python train.py --num_hidden_layers=15 --hidden_size=128 --num_attention_heads=2 --num_key_value_heads=2 --head_dim=64 --intermediate_size=512 --vocab_size=4096 --hidden_act="tanh_gelu" --norm="layernorm" --norm_place="pre" --norm_eps=1e-05 --positions="learned" --qk_norm=false --attn_scale=0.125 --bias="all" --tie_word_embeddings=true --parallel_block=false --init="normal" --init_std_qkv=0.0442 --init_std_o=0.00808 --init_std_up=0.0442 --init_std_down=0.00808 --optimizer="ademamix" --learning_rate=0.000935 --beta1=0.9 --weight_decay=0.15 --lr_head=0.00813 --max_grad_norm=2.0 --warmup_steps=372 --schedule="wsd" --decay_fraction=0.792 --decay_shape="linear" --final_lr_fraction=0.0 --batch_tokens=16384 --max_seq_len=1024 --doc_mask=true --train_tokens=154400000 --max_steps=9424 --dataset="wikipedia_en"
Each number is 128 + 32 x the weight over its row's rms, rounded and kept within 0 to 255. Layers, rows and columns count from 0. Numbers have three digits each. The size before them is the row's rms in percent of the matrix's.

# layer 3 attention value, 128x128, rms 0.0801, rows 99-127, columns 64-127
116:113148114125141197166091148123149119152081107154105158164107184090112168138165137085142120175085120105121156069064132160130117201164089155144157119107103152039094119070141131106189110142105170
092:118123131154100172124139118114165131197104131124098130158095174115142174100119129079148111138120209128149139112065129214162068175120114182167166175115123098085065147087091129164149109152090158
065:139150152151159120129145102148134139135150154098134137136146121164130139126102108107075122125132119104159174195181156167089109113118117123138141147138069125127121064166090170093176157045151145
107:121079142036138102106200141147121082088173123136178074087180098148103095150081138164092148122183135153128108184154107140101134107120093124122115112139141155197178125133155127083107126097119158
077:125172138156129126126133127175120153106101137098150131190087135102107122155212101113131141107087174068081194145128156146114129119110201154157149167162148189101110096179160103127142188083167117
100:137108117140082121105117119102134181156088142141107102144106114162136133087017141135146142121146170155110121153153113129163096115119182125105146096120072094175129131076096119161106069224058112
074:133121136130126086114088164126132093155123185164215084126116085130060162109135123103167103143135098159175163160175111100098093167198173169118135090072130132172099101159146174125117109078084147
081:127149179111142067110124101092101165153110108196118107140198079104102166110080094117195072212122128129093101111135114170164165114085139116123136103127153134135102222087071086094129116105083189
097:131105095166138100128108139112098132119128184159109129126154072154151181147142130110093081142152065181162120131128130081129190135147109129136076144124111081149094134145109119208107163154147150
071:108101131102133140080118157129134079080138154148146153091099143130150081164179137128104145132121039155120066126171158114104160109117113126141104141123184123136177076141134151123161106098161075
082:133203178137153150129154108128182180138148131136123140153119129131141126157146137157097156142128166180123191135142138146080087100100176173046145188162142117130109144086095100119136109100127097
112:119208148160128175138105123141181138164112107101080132147113200103083090128079139113170145180099208104110159081111113101178075147145175108110183158131132131092125168086139148164182084107144103
101:129133150135134188159153182155160137134083142102079131137074192095104152170170127078178119177087145098115134078084159162097098161120125210116186148120148147045127095102123126086183140134076171
077:137053110175122147131134114111108095130110100116113127090183199121139148126073141101165098089132186083138094113104103117159062133078102106143108058095132158147138195140105165096156098165101128
106:116107122158144074135109118123066135125126159135128123140138094134121147190212117106116098149096054110154057121135152101123190153133129180141105154161130125117094113169122145140137178128131135
081:109102138140096113165160127145134161141157109120065167100127173135153055165117135135075179083133135123159112107158152111129087107187097109099059175171086046126130118138121139093137144123121109
087:134125155101125093128145122109155134137124138224153143083136099133180078132056156142118129170111000133095053120036109140093190164181133075166109061133156064126122098113146142122138099117167145
092:122134098132136085140143168169102042098115106161139190144182168141113131082092151108124113083119146159110026137164143101181168126184062154186106137066157133115127136133126168134085081155094174
106:143120074118149079144117134091095093147100141165116115156193105149192144161077131111105106140150053200118066124140150133074212108104090134114092118114141135119116097135093107062081131142138174
093:132133131112129155122082126135193172131112179175086128132158221150182123178126153174042177130137136130131117101051090152110121164127078144123129142109128118106150124100082103119167044164148062
082:134141091151139139120132168133123088126140108142138154153191159140149185104148136126074136138139101100145130124070117116118153196100109133171159084094165166097144081081146141171081027123173144
088:123153182117115113143135120132124111168146092115128140094081125121159048101134090186141142105134035146147077123158114146089105123131160101146092125164105088120115086144140173108087113143164129
093:127124095177147162143128089098115181177110125074095137155102126135136097135120111140169161164102180110125176090136124136120107089034171090079080126197119171112153181120098053119154149128145115
082:134151144145137116164113110124145154148111189121115173135110122126128154175181129114108142156124210190126175160103148137127154151138170188081107108103065096112144108122095103023165104124082126
102:100119142135111172142150155168157147120093096097127147126105212132083127158168122133176178132127226114081135137102153215159091138114111189166162134113132196090158154120121146114210177112076142
098:105137162142126191168118148201141140132152188116128134124122139110127115160193142138081161146141175055127166105159117112121135124085184172136176121181136105109117108099151101147191114193112091
078:104124154195112168138147125166099188125136164110111158066100138167097090142128178114144164109115151076069117150105157134128120085091159126169176116147123135165155107127100162125224124115110104
102:129113150089137083148197093143087130100170143173176104064156112158122143182150119159085132104173081145120086208145136130074170118082105126157098135125127160201184102172113129095103123100154101
089:112119121032112147136163132119128107069166136183202103139122096100101148113132143146110144119157130151089184141113107149113133147165107150129140091078112192148135082155190141145131146069117151
# layer 3 attention output (transposed), 128x128, rms 0.0721, rows 99-127, columns 64-127
108:075100137164130123141026106114127120102094122109128121175152140079124109142135139142148153144060119101152121116151120143116110184120120122119118155145141136107065082092152119141155114137128118
094:106115089159130139150051109150133162097107124135081130161144160100151131130135101136139172190030129110139140136156091140158165171102144117158130157117137135087076092103169132145181117132129128
070:086103070137134119120255089171108167097150164154128144106179093117161135161142128166104099144187083116083138134091101075133112116124119165075152087117167124154192152096147134119140102123075114
110:124133115076109117100248127112108142119176148142138104095150094209106129124163115139126079094228128135123115177132123136126144038145134137115155107134141127155180140144109124128122138128133104
085:076077095216156144120100111125143160122106140147130188086116127081176122170095180143144154173088095114121149114088132132101098190125072107129115117107160135105100124183145144128113135114085119
114:163156128141141153121183107199130128121132110143096141113122149155178157096162063077113118163141117158153130131156083111173136072105116087189148149109122161128098150142134130158181121120144163
081:160173096150115095112224104133126097138095166150110165136141136146134109124091087114110093186155097103108102067106147118114079145099117115079069135163119126116150144117108122102102086118095152
088:192170089092086156150119129121105098094119104158116081200113158122135125140147051125101090167170139158161112104165142065120121172148193142173119101130076129106110119067135103108086087163159110
093:202185140121095095114089126105101079178083126125165117172103155093123136118097072107130102144144125140104049093153176088115074143132142131111132115139111128112118156089104114107096084131146166
084:101138180088135088128161147093122111178154130078167114112130089163087100120093171154143105055181168114117140141088184132107101107143124133079105109152126107174170161157110136090073154108102137
082:034092087107197157109152140144150131107116153101115146146130128087138137168147165154154167098154121090125127142119158080094182123116067083143179117107153148108135110131132151162154157155112120
099:049108123181167168140074124189165134083125114131129127111152143075134140135152151107137178138065122128134155112112099154136172160102096126154134147131099115100103098110152111133168142154135127
095:055078094200165139149053081129104163094112114138105127155162127094145123153136144146123163162048115105135132133139122134116127195135124132130107143126157124092083086110146123149169113123098126
087:193142128113109159149136121163110163100175126159139108114148122180118145075146085117115137148070134178116162152146059171183169104108177152176122141114111112132105143120151098144163142138153114
105:167153132153105099126062127077105106164070124118153149170086135062135123136074105137141100159119115126113093082129202083085043193142145134102103123135142126103111133109123105107072082103113150
089:077138128115167166097103129106140128148119095142200139085112137082155082088117148156115108080095127116097136122101158031092178153086134149103143136118154156099147171103151119132209107122131156
089:171153102150076104155110098100086087129123113131116120168142154125131112125154127075098090097158134114185110119206086086162048137145144205089124151161096156153156123102113117135083104129132172
106:136093134083110126078115053077100160117116169220185108147161131148117124083120155168138122131103161116140174143090119148113111141086141112060108155176107116107120105123160153133130150108200093
102:192129128111111123092133115070079119140099135142140105183104118114121142117131084116120086133155141141142083113145150073125070146166160168095116141140123105101104143068091141147104101137126149
100:077106148171156137142129138184114112115175119066146104113173097116106138131141148085160165059120113140136100182152066138156164083092071140151150140139124122151092151111135144181205184171119145
086:130115129182144111120138114190104106072124144096146103165183151138084168181112139083150153106148120080162095139115064171156119085098127148077143144157101076143131110096100123153150154147139124
095:163103119068126117161107146088130145102131128116045137116108122130112118093169134093094083123099165120145189123144104107205083111151134175129129158122140164153137105155129147115111136073110158
109:147126135107142159146120190104171145090148096120084100124087118106142160135133101134134124155149119196096098147149178123123158156172165106221177117061153130102109124114107102140151154136104122
087:083136078136164137147175102162139132080110163124101083167184127150145161130110107149153090185150077142143103145133145095081147102097097118161172116125166112114145138095118133188194134159121119
088:053083120170150144145152099127120185069170147153125135083176092171134111141136149164131140140099101134126141168127090149107158127113134104158127123132168138142116098156149123169181154113110117
106:080086132190174141150116127167131130106125111111132163068122097095148123170120172143144166088092106130089141160078141145088137125109029111155126108111156135129122140204130164134155171117090096
091:108110142149162145149211111186115163095169128120135148038172125154163125129113151135124131149150088161109158170091105127121117096085116118159122117121168131169189156187156101148137156104092133
106:115129140085107096109240125099091150129179157130153121095147098202101114132124117148132103100231107127125092161137122104122088059135150136105126100144163141192184159163125112131103138111118132
105:079108138106112081096191107064131115156143158146159136119134113202090115150149145163151116074202110097155085138141143143068140085143116105097145129175150145142160122144115132125085128134131098
# layer 3 MLP up, 512x128, rms 0.117, rows 0-20, columns 64-127
088:071051139088126086137146122112080156196115116131077161128162137129108056139136093162124139133132077127102129112169131140172205119137084132098110115123202162144110126101178116128127126147118142
149:099037141087151164154152088101118154114116124136124173141147116134108092116143073148108124110122116089144122124213161136152135121113119214133056136213096124125124111120113132078132157149103142
063:127078099084164119187154070103091104173121170155131053116133164149160143092169111132136126160152140155125079088153109089137143181113140145190125125138123111112089118061127103112164090163094134
101:094124136094202091167124129096148097159148103137112107130159116111130126117125073130119093125098104166127113102222063099157129143164160128095103115146146057143128104087144083092111101124135170
093:086116113097183116169113131085137113155140099116120098144131113106135119113141048144111070136102128165125137092175133102151137146190174197096129089132124087156112134123106069085077099151140163
105:098132182091125122144118127065160165113173158160163151137138078143107145123213072172054098168148137133146153130109092106122078160132175131120152134192068113150090134130140094153095099160081109
091:053083144129176124194155133125141133161159087134163091107113115108126148134175046112106121121103101131114117094129132119088088172176175158177081100161145057117121138155154072067139177100124151
084:084148190062171073175139125117136126172133073081188167136117107125075149135101116171093134104124152130156115168080146116147097157093150138169098155152107134158112126087167155108083122142052157
095:101111151116120186126122075095094143156138082119103111154103101101102160159117054147163189140090113106120112130162125123094137173198131110066093128211075198140187085162186103133123130067120118
099:069084113065180135141150163124115111158147091145094131148131098116101108131130064125145146144127106124084125138182063149127136150188177124103131131132069139140105122141185125080133121112135142
081:136120134118183120164148115139165164186111108079127075153144149102125161083161113159080140089141082096182153142171158125160138112115120135194114087123108130118111150126152131079141118055142098
119:099085128112143144161114170134164076148130058093148077142108142114078161135152102140144189126119070111109112106175175117119088173179167150133080110161117168113148109153166116106135152115114126
117:118126172102179127166112135117157178132154158186147053132125086139121102055153105178096157103123174120102157142158133115128106099113197094156095130167107105161118166133108043157150145108107089
103:120079148138196113174131101116130155109156128145130141140117106111094207095115124137116138103122078132120115142120043134100142124148136053169143138173089146156154098127130124082156170096065133
123:109094178098169122152128097041153147118168155189082107121136071107149100098125037197073124111144132083149157112110073114097137149144127129116093137197100101123140140093149116099150152176058139
127:125091109045154112150109154030162087139138157134075091154093130113131075094138104194097143109156094129153119130139074143162121136172126072127111101166118154138102115125135115106118107134142137
100:048111182102208106181127154087129107167159095144115115128169127130129107107154078154115101122106090156143080110194114101125170152180138101129097087121125090122132113123186098088105109128146164
078:108088126106164155141103128062108101175095128134115114111186147117115115115062111143139144118089144185124129124209075132166136133159127177133053136070121067119125129065150102138163148181149144
096:070090118105182115203129134046094180167138141118109119138175118101083098133104087133094128134113124171137103121179133098134130156173142170102101144151114091162142103094139085083122111108136153
083:126142159088175121191125102104079151173129118163115154102147114138116130117143106131144147122127100224053068132130143131146088170119173137137079151097121120166100139111132131125142140139113151
079:074086126078172130183134106094134171155156144115103105134136095083132120088158073126117128121094135155147114108164093116149150158199134128111146109123140082161156146076114088085115117111103163
# layer 3 MLP down (transposed), 512x128, rms 0.0627, rows 0-20, columns 64-127
083:061148170118128127130103128133132082144122164137162042110181112125106085109107087128096169158133115124115093115174166104122148129112177123155148114122200146131174132150192140122111161135162075
178:184152154141117137134112091186122124118129129103149148120091139133132186147217150117137186136173152083124079113114111103105149128099114125166130124115126070092135181137140109107131121080187163
086:094113064232101115057117135171110116108091113135073214106128153142130156139105207161114140130147090123154107127129155151163106115141066152091088154122123130119139108169131129115095134151187124
083:174083108134122114115096081106118118129101190136064097146132129098119068073162120124110085136079133138171177070170107160146148179150143104120054136146166127108141125110102072120139110126151145
099:079143176078141084166102139081086134111130121126090084165135102118111130070132050167110095137105114158113111108214153127095149184205151151145102095119162106116141148079134105100130083134099128
139:106122134108120116192127130136099058189105109140141148131142142114161148168122091055083129147124125085135121122106119168091104118070092100175149118101170176136161107092158187143110146104189129
077:092144116136079146201109183109094137173101156142118101157053175151094159123133167160135150163106156127157063150107142094126127168130158078162141137086152136169141147110178082097103093111066131
089:137129140135080110115136111141107148080116106164118163140071162161078162176203210118141149094172153109141105138140139097097072137163126122128185149176188218120112140097108146130116105102121054
108:019153207115117145093115143156087165176111065157103153129132048168140144139171150126104136124117105101110077103144148123116101138125159061063143127165092101128150103156150107148088156123162125
086:112120140092154083188113091166121123167117118131149069149156124152180059184144096159093136158116162111140156130184150095078161126137109066133145145184148193104135147141129114102077135093122148
083:178157146112166111104145070112152108132096112182198144101164116132137161129171137108162116120153062151119107122117142054098183083104076099156133137156126105100070141126149204139082160114106129
115:082112174155145115162086148173157098130137119136103145134103138147135158144135121134054162127098152113117123097116137166089108110157061135082105129150128107138124136132112117073155121101218112
138:095120124130095133100140184104157095083092123166156107094074141151154108116151134179157064130097127162168102140167138145167123138146166149189100171151184115154156113190121121128102137129113134
126:168162111160184176126122074107143123118174134033157104117150120119137148088116176070161112142145155197149084111160116120069119114152066156159131101121113114143160114112111117106082117121135095
121:106120151130111157087126149140149083120154185092161113132164175128126189177136100126118121158111112126128111170071116149163152111133074056180163111149184119120133147093101091128104138120206133
136:095099147064159110204112091140127117160141157130110108172145154113121177166137095145076131134114117047133078131128107071137179126162059099125144108166164177130157144079105052105108137139175163
060:070091185104097164147150084169110160126114130149158190161170092182125132057112148093135143097119180091146147135063139117127174081108182112146156129103137156129133135086090096087087119098211157
090:107174122163080102154130101164193107067130175108097162116147163145131173106108130102157147189131137166099082106092118153158145121098136127167126142140133156069144122165122129136124126139072095
105:089100172087119104143107079103115165154144161181128093143148100063090097122151084121145165136088115157124137074160133101131129157109105159104111133135142082151150172058103114136139019140107125
088:100143081169151103095143154154107166062136128168153146137176123150172131148091167180040124125119140115162123144114133155146169079121176080146154157141066137096159132142107171140091158152172057
103:065111143074147104163129109096137152133141178142107071147152129109103120100159022172126069140101109147121122087182159119111110174179155124145140093143128127141138147096110099091111070115109120